config = dict(
    vocab_size=9343,
    parallel_block=True,
    decay_shape='linear',
)
Each number is 500 + 40 x the weight over its row's rms, rounded and kept within 0 to 999. Layers, rows and columns count from 0. Numbers have three digits each. The size before them is the row's rms in percent of the matrix's.

# up: layer 6 MLP up, 2240x448, rms 0.193, rows 1235-1294, columns 0-111
# down: layer 6 MLP down (transposed), 2240x448, rms 0.138, rows 1235-1294, columns 0-111
up1235 102:531519506457490526565491524480499534588466496536460433548480553539494458467533536474527577456419487481495506521536452480448432555413529502575419466473526451498500516513496475506515566478455464518441506479464430551547426461483425547483439550501529499490492426483476439495477462518471487526465444550501540518489533528478485519547536533528
down1235 100:521509531481504485469527454497454522461470519530483488484527483529512521520553420535506431465471489587503546512457545449516542540459504477465517512432467505497450519474561524478588409490505472489552486458484484465493483516464504570511535529544488465491525509487449479584582519548508551460507507462450541558470492474444534475376539469598
up1236 097:518522500466537535530484501486494512508539441471525509468516481524475546501454451504477534461492406417440574527522476526519475478482525514503519464532484468521542482441492441482541561497559531501604506464478501502523551457533485482467511536464528438539446541565557521481411485511533479474443517486494478454502556488503563531533470511486
down1236 096:469537559488516461513496499460519515469489513510548503466500560494471474478559476427518566433519496487482470490474551569517497490475484584539460485494545501475517509508424481538510513527507572444572447498532467482495526538515422550531501496528532466565541544488469548545508522490417456454537555529470528430515559527560509539594445519483
up1237 103:438551460510494499476482506509516497587543524512423522513511528503558506513560503584451503513458483498519526466497489530508527454472560465534484471488572412429419519462476456524544492437528500498571503446442466537493476523530490462534471528533535394479537485502427577488545514488503529527487481403545511548547565535481500529490497502521
down1237 109:543473450428500497474498484556467428525406462490493437448479524591524487481495498512464485502458459454507556469508510465543548470522446546478484486510509466439473530559481485572480473475461556563625531551492506516542476490512444524472553467471498477541470432502545513505505469492522560551434504496498436544462500512471515518508491492539
up1238 105:431503437438548546517537596459531403492595517480552626477541487514455489479450454506481562427512419555479481554494448411548518417535474472464487432456453496439509499545504501519511509537497548492502497517427494537488489414460413541593426419525546536496506531520464494498510565525494535490453424424455476511588561486560460441502534516528
down1238 105:500517511531457520430507554504457502415528499586517541468466482510486513477530475473534554460513525485465447443572523476509484486485534422479451509498473540483537496425490512407430482489508488514476485467525533542508543520465489539545492507560613510552471541492498498512512471565427538473448505460550487503455484546527514481511469458531
up1239 093:479452522498386458493541555480459533451498493437506509481533473420420464503565504505528433519495396504478536498489489552504502526511518502477553513418532489605546479481485506567476482541523478476530472464438452523531573482505511480423510479498511506505477528530527480480532450452529548568504456476569521534544453520441493470558611484471
down1239 090:487491509578509513379452433565484493471546590516476521564451547539543448573496450547479475536548558510515465460520569491492468475490417517538469542522519579429529551475554465490519547573579558495537520507477560567489504503450498517526463457476513512523519545470475463427564535575498510528489590540482467507557481457548541519436507509487
up1240 098:449460558516538535448484460457537504496470564507568528577559518551592524479521510501515491531433508535521623468512563525482474498526514477449515504477468497515446451494493490500503464491420467496473523568510429512483497505411458478536468464468531452537485480468445483438473444567557503578555460427487441557391467491467450505461461514512
down1240 099:424517492549450490509503557536472582404441510489474486529517468487551545471451493415421508522536399565463482520570510468473485479508508562436535433509483464532458475508474509473554427504487467510488472500491539530511509499547539543479504479488480498571446502506512451493477478459512483470482556508471491542523534599511479519503532449615
up1241 101:493447486517508473544440490523490527496459481539495491441495498513484424514534560487576528529560521510464544493437548522474499519485461507510595465545491493489504456483488527474473509466561466549521533563411538441491477586508483510537490462561439520516510546488490633450523445518436524507520561490490467502530472525541490497487475475540
down1241 103:491476521461503550446560454548491463532468535536546544458471552388529537526517515527528489505509473456529596454478448559498422460510481523452446470549511524475517477504500499489470485526519425507534439590447491583487476551540605479488540558470515574486442536469491401479542560552532514492433524480450592502504519473522472575536550567496
up1242 099:524554499508498474527492493545538481478479524498383484500486440513509536479544422509432486519475482491484483500485422529532474545592468478534551482452522448559473430553488525462515522508532495548448489537513522551524446528504486532452481454504441450454565536503448468527472447541453531437521463564439500475637458442493445529503510574539
down1242 100:510469476494527577508537462493504569488481480492489551460521575513473511489501527497554485450426467503520482432542516562495551526453492539474472516452522485547520452538510514475459518459485552502536442444488494457504492526546480498516485496443497484457473466471511474547527513564539486502511565531518525554528508459506556496457547539460
up1243 094:546598559509529443534488550567489528478483516494455504508495503490501550497532479539507599515507436489517558471481488532526496528488480455585427493469540493534435515480433494485419498461543366528463522505499515518479476575482380577468492605487423427544516453543504496514510396477532434505516466478545490463520509505501511522503448510464
down1243 101:475435615450532401528522506455460515480484452509531487469546486524509488455534535522564494455554534453422522478504479487527494508503440546495526473545514540540495491523532481487488497538478514476461467454491535483508466447488520481490475479484599527482525524535506443572535541511527551536501509460522445469595512453431470496483476451548
up1244 104:474482507536502568549422525530531503467512482509537536495555502489435485475498580484490490509528530488509506597580446464503479543365491514448493484465468449492468521480435527453552576560490500494500500533451500533457541539473544456515584505453379485456525471532565515524494427486609455548549540573428637502483489509487525503449545518463
down1244 100:448513477511511538499461474527539495479557533503463499502585458503510499459583549541500486514510504486562545529477481522512438485465554517476523566457527540467516555516470515464515459504469405574553521513486513469504466475502555456479562473502487513479524533494523487441513517503528524512468549558484553509469440484582547401533574495513
up1245 110:453517559451469475434467520537486556431474487479453491520536453466481587478481466561456449499512444505526484487495406529502444514531578510471522550420514483562454501410462457465506568542514460481508507572506482433414516497548512484455467544441550574529488408453492489471521579484498495499544445464479536544521507533486497608579545506494
down1245 110:453498504522515509455498513494538500517386453518517467504491467452522450549583515482502448476577458478471480533527576507576560481502522526455538469417532552453505487445454517465515533530542429532468556466534524498522460408567549459542500508520529548496484562556540490545508512445413519501582475472584448539512568540509509535507558524569
up1246 096:547581469566470572476548534450484538511548572482498497521540550491437533448473474482583472467478468472471543535452471550483541540571553481498418524510453482498497521416480454468497508546501516500502470522467503470502456523475487509519532504550490515495569507513447501502486488546489532503443460470543488517484427470461435582484477520561
down1246 096:477426485487565531501521464476462442447479468482475619472514495474499505510498494583517493470501545504512448448588464437487476488508524518504525434509533484573546511589467548471540532433517456467554527531567487524487514467467532472570499495490464495506503579509515525477499545480603499522484477494449517474498545513495562475525493489366
up1247 093:490532477521420554471490498501461521539543470501499505482448484552532520522480498516546559510528538556465544507476480490527463540483551485543458549464551500506560478546447455534496516546522461510517500518525492475512480555494549535535562438521428514491483438516528477536465432408519554364472525483496475534444518512497454560479503486452
down1247 096:518548488506459468526415507486538472504574504524407539473501449521566463456521517537548493483519507477554507473490501466490558553512546422471490446517492488547395510482458478484528412582497574474471513483457504517443477511479543451518517478537465430557510490561563563544416591465461434528460548504483479530526501514447478477572481559528
up1248 097:471514622537572434520477448537498503550560470462525520539535563512501419484517494494495492502465422391408478472466492578517511465536455465548552577482500483525494513581534559477486529472530454564491523522470542476599550513482491508541485554502483522497448575518479443487497533447492543567445498456461509514540548478519509562524525507433
down1248 096:456452477461552573490494473479487495535503561516491480471475537497509518484472476483440485533492493558564565498523466515517535488563474554423403469486499472466497504435457466503569467568489556519471515446499495487450444555564440552510523570455522507515419485562513440516579475513494505482525537525494489504483512465496523476472507509508
up1249 102:493433447501569522540515519488448492479450537441503482474452467517555617510460444472492511599540486505413488480496562510556407493471498539522554497489530426457474510508558453527499529460509547515436504505490513429502512505452506547544591524519487493431563440500496491524520484449431499435547519446505503524578533464528457517538468504543
down1249 102:507601549424455496470458566457564520513571538520593498577541530471571543475500495466523509538492539519484535617545564519488506483535459447532494555513547507545459485461444531442473559541557457473458522497569473526504530482605447519455504521442530558498525484536550545545497523536466460484459507525468418553457475460528498535511473489530
up1250 103:476579489483505435408460558465448510488492487520504481513490547509492451535464471539529496488437530515525443476490497490508446474521489604568524461531483551532460563460403524525486455513576503455470496445486466497512498477474510443471472523511478513439439529523423541455501516569476583493508490493513559510550451502522502546618544559446
down1250 106:529482499518460449493399500569475520496513489552489458465441480504480553483506482459514412514499460414482428488475430451539559467538507521460525472511468479498416496495513465519497432523551487468513519495548510423493584415480508536512498520570489494505488572511471561463453505515543583518518483448514524456471486478494457525512495533445
up1251 101:523475516423516483501522489466517487529542540498511496554527466491475538548417420400456496519503511525449561462460505445434522504556506556543460540500521466448436450516462493530471517476493382509458494548485518496436480480444580546548471540450463446544516523534501544534516560597557451509541456500481489504539523468499491493491523562480
down1251 094:415459452520520540505560495481532451462501492497528485484507501475458522482507516526443508482496482478467514503521514435516505539503509475450479540554429455516453477435477563509476507605514500516518501558531559521463514583481492523569431506538566442577495444464491453499590500507440508492534552568578518498543523489442395534604483452467
up1252 100:517488466475488551513416462473496452480515533427533489469567530549555481509500471496457504567510518532496519461500449546497379477519514466510544500547482506402537508440431527537540518494438454464482443463540482449529490437543561525486534444531415483528594555482582470520486461568578459568552564483507451472540456517487503481474479438516
down1252 096:493450513484476488502507543542487497502511486542486555433495523486529517530509478498477475470467438430522463554494573525473503482427489390509441515531445529548542515474559580446467427421525549532522575558599448429530589437542557541502497560529576557523518544435460521508496531572534507475492449439524460526566489426595512485503526502606
up1253 100:554513481425474529490516530476504590466531419479575478539536450487498506529503510476494598407425523568481415573472547539543549460508504488504551512495484518495579516435443542501544519445499474511574460517486533481522468513465509513554535567413489486447467502396550529521537434456474551497568520446511526499425502515513438512471444478485
down1253 101:534574502529540468556473491562533467461495516467499534480547524503523461513509538453581485479505523448493545480487570556501533528460488476499514446473443496515481487490483467477426467510400458549519411467422513476528538426466451539484496523508477539452487533473530465463547597475501534496463505505467525513495507527570496529503443570554
up1254 102:485485484558521538482545486437509505534532566457520557490509371495521492483535489515526514567464513499498529497541478516558490450522546472558455498415512477520469485476502471549522469494486496563524531476459539522557541450486500554486513522527449536524530486472529490411496461463572484463422569570486453575497457506449560478580498511532
down1254 100:490483542490506507513547506520529471505484540488480514511469437518557513504520445540435488556466521500549502488558440538447501503506509427482505489463525504496460524444543476504486463523557463564521454502479544511505448470523542515496525497559539556473485425461519521510535520444435407630547508577490459493467530496446544522517493482471
up1255 102:439525481482574490509479463485507568481496490456451549435466490466459496459559514519487461516442511488536484424579481453472451547498505390550470421449462467519479482495504468507485427467517509466487472553602540582484517585508534544452533529495489492569546442497474483533524504573547480518531480538547500558513505442446474500466485495508
down1255 104:484510433478502428478514557494485560546502541492523508557567500515502499478552529495473464547529506475560479499470513513499490461489469543593520462594528482487509446491529489495504509537512455478512545469518461520549516461531515481498571424532439440460451466504500480500520546525581526531435477531612477490466492540523499494539528480532
up1256 095:530580458532480489470486536430494557509482529503501499478501454476523493486469507537479464556484513525531530515467468456470450484517386475469465461504523425491521446476465495451540523491561530440448509454505524511492491417503421554477501543511549475461535523473512543509412491492484482475461568585493488508569545464550500459454515514546
down1256 097:445551477481448505489496438609533460465499534525557517519513468534433508449509535423499482505580467534538469508499524504514486504417513533444530420468479475473426472511488535467475519519546521569467518472528494459490477487502500538465473446512490480507505547533550534522476560471457558557428488573533493430477436466471388527446476534546
up1257 098:507452463446520498517547476514536486482481501491476497481485489442540509537541477514477598532476617491414529460509405491460540555464541458466455480459498540517471500476514486427460522503484515510488404469436502536494454509488537564468509547516460448464556522395458470451533454524465500460571520461455474477478526506445475505544507486419
down1257 093:491496457467575519480518521484462490472570616491526501504477482532472495449563472433483526531543427506485531548493509504521496482449522510535508521551437431520562397461485488503480399511531479530420471528546592529535460506548541461513491541494475533522497497471605542499493486497447536496537500526532432435494388495547523450500544475533
up1258 100:490539504487508499526494507544507360451478440470487450504490462514502574528498493511485467421558415485530530458438536509546504499479466511490527487513443463504557464467521561459490532529543513459448475509551497471531503480453488438467563551441524508391439565453474533538460495502511390494485527504487525493555544513507546482540410481575
down1258 104:504476515490500514560529455493557478540476482499550511519492479541538434523538497507529489535535461532528522552465481569541518512469470503534494485501490513487519476500462533433497542532551476586467477516458508545486537494531481431454528549473538441409482501468468564575450470491469475506503516602486515544471448445545457541560462488527
up1259 098:505476488414492539539500446534590537525539444490463458487555483542534531526508459536482518553436557506460510563509505479581496524461469579445556458495422547446500486508477500584461491476520567548426510523529574437542503432393473443493531561510442515474542467528506454532536575477508554542468474467442504507431557501504385471507548447463
down1259 097:484517466472453510432478490465482436519475524511511485507455460511460496498597496518519512432492477579522529473523483498466560492563525558492509517508453451462486491415531559511485464450521527512535560522518463425479524488524520512511518452539468508474541434411482410481526499426411500487569475528485556463510418485501493482478496546515
up1260 096:515596520545471477554495458468517497484499528467484536515496501483493480478536483506496502486485507538517518502488493547564567432511525531481548481448444486534509584498508449545489518493477526489498440506525499508566497534500411571484474508566534446455532516538440430515507484514515466468483599485482527390486457565537521514530582507522
down1260 098:526528515494556397556480474520505499538523521505493555464526500531439542520493506520590456508541496552535489449460507529448440498484467503502528434534502477506505435503454500525453542460470543500521445492511523460525485529542490462444498487475410559507487423458497426528561457480544489465495511566540523499540479465534548544493477572543
up1261 093:552511539480497471522569488492462455459499497519433505478433494599518458545519477556480533484431495527509559437514471435544454513501544529546534422430532513494496501502512531484535467497548473585546508444537466460537476535497514486624391508525446484528501519458509432426512463455510561491507536541496507532497454528547513534500468437477
down1261 094:440553484501484556514555557541505482496489487516487481474530542469518522513459510511475502415521464481459483568428508555547572510480493540479448405481512493534561485477586568504467533515527515424550489540522480462536502468496464510457500521508511493444483641520470506506492560554465482518450502497531449474473481543464520518504487532434
up1262 108:491511518481485472562490533483523513503478557521591600573516557619494496496497494490533541475498452504512485487492478510516528482479477501503543546500434514454526573521481444515554563534553456497436526498480480514591474448555527511465551544439497438442470556506424541550504475543491518520489491526517489495501590541506470457520507514511
down1262 106:466507482514453445545584581479464589473458470470494484492483511549510505509515434605527422536510474387480510527480504520491488416523470555433464489531557539504468506538545521486489557411524501525478468506503574400446462586541477469433520557498463515498505506492459506490435532508563574526533453515446524489516466521461524497444520450576
up1263 095:508533474481475551555569490473504505458488505535528557473494566509512508472525530544495495512416514456485514491493459541512559447528514489509508493514465441546536558508419490511516458507501436507419501511516486465578448524480554443508458571519520533556448558582477564539504454552611549455534514476521546546472462521514542578502508476506
down1263 091:585476559477466481427518526567559533513477538527527519554460434456498547593529593507442494546477473552486536458504496497517488575530439461488453488437513497436527502507554578500520583500499529532545452517481478550542490390522430478528491412472497489467504495482470387478497478484542568531476496519468472465535581545547542500476485516465
up1264 113:481417441465464531461521462526502535529495530491467538485524438464597529519500548492530506420458462504524526510476467513418505469527500503529533577527427543536471507465429570504481486523455459497441446514492505501508490494493440489585467422419503467445525532494466495515500541524423537535540407516487464539459499577464422511474432588511
down1264 112:484447524519507502453487438510512461512493451430475488464500501533500484452573515496535467536432483486476462543496435493480523504518529524450550442484522549577484575534460527565516531515527426473518510497465420544510498490496499526617543514457428491477532542466502483418510498494498494485531523506522476486486434554494499445507558534518
up1265 102:533530423503379449500566474544496531475556543498562527421488460499467556553536458605498559496479480414482497536505457512453503484522518514535497504548480471477541447499483564469526495478499426516484472472457472512477483489481484456515455511470547510479558465519496499545524573429578485454486558465435411531502515509548445506526451486510
down1265 103:481475513447478546496490547494493492452423515506522534509447493531504502522507466515508483550517479520484470470562524529568528570440505542558515573514501461554576505504499540463534541450469558546506432546488449483462511433494473497464531491472512450524492437509521495465453503528512531498507493440448521482515527568496555556562558516430
up1266 097:465509439483484432465511523510506484535465529447438486590485531555474512419524457600533443476488517435543487515505549464507495458522453503529525468584448485483496454528487472479553371417492491463440549438487497488454513509521533424523566609538543464527479394449491522506445523533526536493469443576476482515498443513436434472555515569498
down1266 107:507484453561466556440516485473431511520462449509538453423458532473508479631505431503455454435598527469589452454401548466484488478502441484480432501527477527491461506498477494490526511480535465545565447547546566473436505560485459507455452520489486536497510529551523517570500535490502542504488534494476536587531490415491525525501494551447
up1267 101:495516518483525448502556528496510520558539459481462518510514468486461484512493519491463460509456487557565449463467499504500508562470534475438520502350551523484569497543497501461557500485522521577506527557511547507528500452522517480521454496532495482478444472481500397495496480495526572501433438568447490543457513444529475487475523610486
down1267 100:453508469476538513544468555505502491438477547485509515479487533510469504475425498492538473496496518447500477452537518500508381422488583505484503587638422461542437518544514456473566503527568557476583494503494502505517448465516499491577523508475456518535548533452550577534519500424497538535536551499515507494564533465507505476518501505460
up1268 104:540442441522513554538468477523448512504440512538480544522507525527436498443466469517460418521532405519490465513486457529541504515439487448584477464445470493446501500508390393506396496491566558460545483452474536519519405478500528456546561460498535491559486484445479474507502506562481538532474450539510458571498501548485533512472467489496
down1268 103:535535490533482472405532512422499474496505451490486544493487491523517550564386474487515513480555506576444561480526541542476494451453489503588498487480513548511517498533526469532462513462463561499533556484531528538490469498548469446492537481519505472494590545485500492560510499472477501465547497423545541479501551514535429535516449509450
up1269 099:596446499562495417489514505531465534540428471505467481568502532545475550476612473512488514479477487535456502513534499517548441466506410437508489495520450513539565452418431468502417465455520503510477500449512516432535440478474496542550492513542513522496502523465510559499521485514453492501482575504515535467486465518571509435496574468454
down1269 097:546493566536498508515478542561476490465474492533522527503511467451527494514513464563577485474456470522553519418561533528499518477474486547525521463434574478538423495460486523555484527434418479474506500492533429494462544402523530515461542509560491519518410470537498444478509472550453515532431491489518522483480564488443573540529436505537
up1270 102:496514536445527453499504500542530528510518522532538496471468561383548464499534498538478479484520467485552509429512413451456472531452533447482441477537519541527501484543563530477468477490491577430473548479489420516530488500547456507512490540488512546524459535510509510531465496573434488495441512543490530547512522500467502549471520492559
down1270 101:513548439466551530510547450487542432455541490544547516425495541572517460482495513463498478434511494501569486445511500512526501484479587512517502539471513592431449537517557463542515463540503501550515491538567530514489565536535478531474527471536427522532470487521554513522458448453527516531569479507515473498504474441500449485450491477493
up1271 098:569452551496514532483521570448509482546437474567556568545522527471498560458478512473494526470562526509445465521592409505489486508491565474549485555561484483490565592499421561501431424506512461505449486522627542494524480449505473420413472455526476504467452488526520486492490535528496527478447472513510475532418454446471509522502519511430
down1271 100:502428490459492479455412513507595487485486526425515470465502482472491461514526525456466449529600560477435469551521573500450514475554488462505543448467514527526436485425426543505534546508521526415520566525486443466483518565514514543504457522534528433430461491533512527484529422516470484493442521414465555589447497515541524546508571515398
up1272 097:484459489543497493521541448463523526511494511482504478482502525535443551499517495534498547491532504492490586493476493394462451453566533493495481502418484468523514530500471465496542528516438566506506467443565508492488562528531416514528395507525473496553553504513519441569486512554575470578536516442432508538467451442521451494508456584560
down1272 091:495416466485546526562527401499523479459523542492452487479506482479496491412472482523481573524507390479505426546531483547532497471449476555471515553528525546425456474489474512463476504560530500522573460447517589512554490493462457480554496447514579560466519497504475487535502501535513540514509553441427463469480420525566518486530507538510
up1273 102:526523532509451535490479448507547459478506431495583522525470541493482499534440513497478464458444521487501502570529453471444524508425568553486500404461490562507426489520458541457491506508523514484467505469522503516549493459471505509444406596516438531421476523459507573479454523469496449475390478564490459525561602562456456487477485485473
down1273 102:473484507457443603534517457520470415460496463481520529551477518485508547526462452508548517466523417469511525470504609477494450478509505557523450470530469559451536528471517500461517477423502587540530477488482541495452503495453556505566463559559522500432526494486521546496456510540456508475508512521505477520494433589496467480579558511567
up1274 098:544576519438442450521523421564576483368413479445561539567492477529502514484506551463507510489524478488510552522451496536480511461449520518533434533463472553506502541492518491484538456475522456480489408495470465514511450478512499571439546544489509592440518528473483543534508536497499529493511473483569451547463528521494499454518466518518
down1274 097:569511503526551476502554520547432463550413506516507451488485516491499529496526522542481483524476503523443482534466508539503539511536548475507601499498575537490510519483562507423477423525475431475489462503527496495487479547490512522517464469507513483508543486536464461475430560547440470464506529514534489549487498535486529489497463507540
up1275 103:448577537550516533524442507472501455458508533625465499494600505549461470488527479505479481558466464497487516431441470508530620540486447464533450529474534467532535478491539458478532482493440543478535566520569571516540466507471495569497531465467568417542473469489468521523471494504474486471548430553450460517518449490525458497486450562447
down1275 101:448476478511462536515413490525472486556426534496438494526535524522491451554537547515498452510473469500479520432478448559498527538543510489398493482584502494579469481475515546521521496532474494535545524503537465526540486491535547510496514494456503528507502510460506500560520484500557572551411561429541557511543527586473438464523496504547
up1276 103:518513500491483492485473505464501577454564511410485505540433572483490515535517511465489468493523534512439527490464545494497466563525472498564481513501556564507510524506494510400505499518479525526485451498455456482528528450500450511542560502469516549490482464551578516486514456484424484439511510480494461479437530436542479507479496505505
down1276 102:457525490540555475515618573471493614486484470503525509465504505500519512518476518441515546569518476429441411492470583519587551521492496476465506493469508536543471503559535538464528479529493463479495521507498489483508550465444528506482430508488481569456607539465533469557452509527477541500418485475506479465476559421535498461514483544469
up1277 098:478539434480457495522462474521477495472453479509498554548581429496476478478581438450431495489512500530509474505490560470460484508517399526551381545492527532436514524500500471466484600461514451471590460523513463544508485538529446497505460501566500451501517470495514545584550580526493487570467406539518483501464523488516472542530477448482
down1277 101:412501557445464486492526548452466452517556562492522477484479567464537525526510435490530527443524459567517493484455538520558478480516439548525490483481476507505493473460445557453495556474545410540539459496487587465457470596485553513516484450535488543499492542513409538518449539545483517484469454549422486502498486500513454495549539520554
up1278 090:507526470471466491574489512494515491509523511542504512543533503457468566471422516516517587508483525486480514582551413551479535493505471493516522518511546478547544476507453409616460492482531573474534475464516523498467537503474461459529533471479510530510426495577493482535508541409525498526510506534536536527547462432439449528448558535507
down1278 091:557541473484454562450514534463529444554472519543528518483528445553545531448511501521495489470474510530498478471489516417529484507477500460501445534482553426518550593480477484417500511485435528476523489442526560534437459530530479495398449519414523476520517468549561534538435477489540522533585517515442552527432485500522587538466473489484
up1279 101:484481544486525563443546538510493507499487530495482564564517517463453494542544551434422479422494539442450452574453528570592463521479431536487480539490490479504554461518538520580544538480482511541473536474541548494456526454451544478492524439543447495495530458529477512462440553568480510493426487529456474551515480465429486508437488465523
down1279 099:507540493516486484524407514453521511525480509531514538444508510436492488496534445518482489511486533476506528474539518518481458474426478608581572450399533463446484474572576546510410465561435500577497584407526484500471485486505510510532519549529448447443475481562497514563538556456499504484601564502527587481458482449513456501486470547447
up1280 102:439525479589504524481503493554438469493446512545474564480483456482460518558468476495574499541489506562451520500466499483526468515547518516473514499453476523527451386482408472521419555479533470460499542530491519529536475519523489545498488523590506495495498485455559503511498461536507414477543480577510481570561525484467563456468563489560
down1280 103:469530482513532500463525518532560532475440496516505549475522441512552481528507522523483512526471425609571534450572444522536516555477487484472465477501482419543486416438468431468521539424499504473455473465498522520545480547507481527537386462523552472462491513490513508508438498415399498499468505556542474498442588558454530465556450527531
up1281 097:532474519501443540460498464533537530562448492562492495465511510447464557499611558454444499502577478471534494436457452519447486438458545480473533479460486482484465494490587565472514523452539501508508510502516459550547469538520488449510480506446484462489507582475538478468541425529513533513454515562495497479524513482455441473465483489518
down1281 099:491493501553509524482451472512539528437506537459509501548461585497537562480510477502505480502453497520478521460467436471465532501360467457520485484396520478519560492520520529570565540509571504416489478455472538484474530491545458534568511537438480481428502504515480572523463436518466536484527522521485454529564483471471527532436462511561
up1282 094:503532473475496459523502509507524426494572497459500514518536492535453485536537521491523545483543536554565481496454577523530514512512467426406528494514498467510564501504503418548554576477476467466482480427533459493419516429465494517484496496484503483566518466409482502558520496489493415491426456534565481427520437534476521541533452439498
down1282 096:512489491497489467505487498536496572464564550508525492502498516482566500445424512495418495528483533497499515420478481499534493513512494469507492487477470429479466476486454545494504605473478484473477439505490515529548523600491496517461447519480546494436473530526501584478447537518482494573538536439553496531536435480596574589496565462511
up1283 103:439446490458450511524508448497485565469539558484535450535613477528542532452457479550476485520402460535561582537513521499496481512536536515493448488529550503506548513450469503504498571476452496452507509507508518508450483531455554514534424522467477432512454421522466455526504504550529426537532477503513462498471515441489362491500536485506
down1283 097:540502539535566520492515447522481468458498579460505524513465547564523442565476460508411583537534446509431482430490425494592475527519519462579546450471533444500549498512569553464523546520514512456372549582501502515452538534494512463549546482476480507487507522512586531503539575485545468449488485496529513501470523487513518526489457474555
up1284 105:538541535500484459475513394502524494446358551558446545491520485468485550543460482546484553506433435549475459538483504424448442524488504467527430510468518496569445498463547477557510424523527462499447454478471531512496527433548499546532500532436555479511444496455473518502501494585458493431495505557513468503438560517522532533556543522519
down1284 107:485444508467520504488494469496524480497500587515436406467491418543458534512459479525525536549506462484457514494478460481544485535541510554496509522522495497474421462526542492560499421487529449492611481525602500535562504536515497493523519499465474477421524503522531430508532479562442478526428530451536475496545431487506467490549510592540
up1285 098:456507569499414439424517445470625509509464549495513492543489534490488552412477521458459510524505537503563484414566439518512387515519429562529511519499461501561530514516539530502497519486512491528514473468443495547491511454481473473517477487476550467465551448535506490551447428527446457469488520463445578493532485517515447485468515510538
down1285 098:501515468443555542557550548482527442474492460477482554483474563551534485564502411566510545496432524482475462563500537515555583536465558479454504479595512472484469481467420456375466411473520518408533493539525501495497476492480509566441579483544494453517521468503475458563530483492555574458493463463585513535511499498511564562564485506476
up1286 102:446507589456450589513466564491437504474590488485527500506500488507510434541543411541509556527541495427460484508474530473481487521497495520508464496591485493479536533568605511466445457561417522442518461504563386469502538538505447518543491455528477392494519481495452526538590588547468500450551448494480499573454476467467471449481489481517
down1286 105:496475576528489541519486513544463524499577513457416479514455414518467518545514455545523479496548504576529441524496522469467459502510527549479470498460470523437460470467483446458476523503501444513575512495525440401484516482519465507509498458478493466580506495485452507546478504513529467458497490541556503541497489533481529486479457459524
up1287 091:492477493465515565514491462520463515498543552517482481554499511549390520485436435534497467449410518500435574503522481480536488456558499501585453456592461494579564460508528520519439498448479481477509601460482484523459462457507470430491507443487492563491448554489387536464450441507478516499474466461489544556497472458488481533453507523529
down1287 089:537521542522484478537458506508490522519480497513466512513509465521487465479548526452469619588550632529480519487506532456543481552411468513499494482466541485473498525512535482525472551569461523578458481514526502505511464588494520453529510499540524484481454473525555517521430469479472488475539531538543508515527515500558488469429481440535
up1288 102:493488537477528465485467487457500496474487505533517478533444593566547496478520451499528573479519505469533488476545460489572480461494470451539475557530458558566456523490474451522558421555541545555545491523482518440489461441541498542473505512516440433502571509539502497525475564500532538560528524480534562513545490487398479440438539500479
down1288 104:485515474465526420549506487537402491502587498571534493459485468517536492555478556437482456569522501463513480530511468541509517463500501485460411533510551474447478451557576503466476468538450493497537494500579512489495447455497459492513545490430567487559469491530518533503529552408452441467502495546429609527492486507503476460439528537472
up1289 102:481502459576470483488484502499533476467617457486554576523437499533430452505490484468493495468506483498511486445484536488562434482490498558484436526477481490537480505520550498532541440495456513446489513577490464531585614507523494492515572472515426524518495541494521509454485467497521508479416427475498555461479520480427490536536490439449
down1289 107:482492509500507465436509555486527502465522455503565547502508509548512567480483492570471502475482444511451507527465415495507502488516503554480492615538482485526541548488447398501507379447558506508456542602559486492467543493480475512619477488480472445512487462507590525495493551516570499545538511483490583423568539430524443511482574462469
up1290 094:544562545535547553490489476423490555507488513483503488551461473408560494541543448461592530537429479460529483540501467512499466531524570477543469463511517492493523501480448511484457547460541489477518399562502491529462460464534493526451447473471444514473493534510553542537485455503487508475427506465553568497501458421533545483475475470404
down1290 096:514536460446514486514525480486537461496442505512504448510530438476443489504455506497464561471551505507468485492501530470497522497451510513569484496480485509545434532493458367504485499515424484482469458533500449572486560527498546504495510498504464498533508474474523492516459537513545481592538496523417494526463489522499455509548498533462
up1291 095:488471520470467493491545496492532505459451513504438482508458467509489512517502560530474485504534436538552523486518467528514521506474500526513520502600487528524509545573470439457517503547505515538551441456428553503514487461494503519505504512491413527505417470544450499558491466545524441475510502545542443497449488445434560477511529487479
down1291 094:518491486500491487559491502507471482501511544471601550551494539523556490489482493538460510510497533476538538526480511512432445489509511454449494486480572454517490486455473497491499486453485491461496540592546507532482485515520514477564495537481527490529500507535555475468507480488512488431517507498443524534501480512612509546477530538527
up1292 102:490470453433503389498492575482499484410440487478483545540447534530467505521506546514476520487500457540493455524554514547441416503543469504589517517537495472569491517548501495555483523537543404441537550531543439517485560510529449533433482561479464539491497477461484475512531513466494450454501490566534551532485529439463526524527511501554
down1292 097:423503465500546530537541589507457426491493469494502555500494527521459488510460480516527577547547471526578514521526465530497433496464465498502491473548499523532508546442462560540502533545461510463510467492513479490498455416544425421433549525531565513503546447490531474394523509403398544550467489492496457509482530579528490559488497473478
up1293 096:529551507474501494586552506528532502428452454534477515481553498489448554505466504499534523528464439490507527484543486601483545501506476515457507461417425494440416480475500541516529515529495508487477491481470519476477458453482530542509550508501481571510618549490558493430546538534412444450452448502504482481474505497521529597467571561483
down1293 097:496530516538582580515508589556460576454474566509510547455617473551552578486526458536467506560560454484490482531480505539483504546538448493455465406440494484518481468532466463486573494538452492502536518556504458513433503474443572499550531464390551491529581500484476529461421456477450515578548506528465556466461495472539471530534455458413
up1294 095:523462529514506504454558548500540545485523493473467438509571497486529586523560454543502448564502489524515387497538479563465467483473468485531500438573483475419496543479544529550554535456562564532405489515519526438561536525509558567530481458529473555529428455552439473492503547413566467499494503582509423474453449510506490494514494506483
down1294 096:512491474529528500591475492468520539454522505498496518490437479610408459481552487457471510479526499531471488511448480487504490526526506530434482527463589474492505479547469509447537547528422521526565557503497473524441509598508459508522532506462468470510506528502663439475491445473449527472514560517521496430546515544510591521491462650515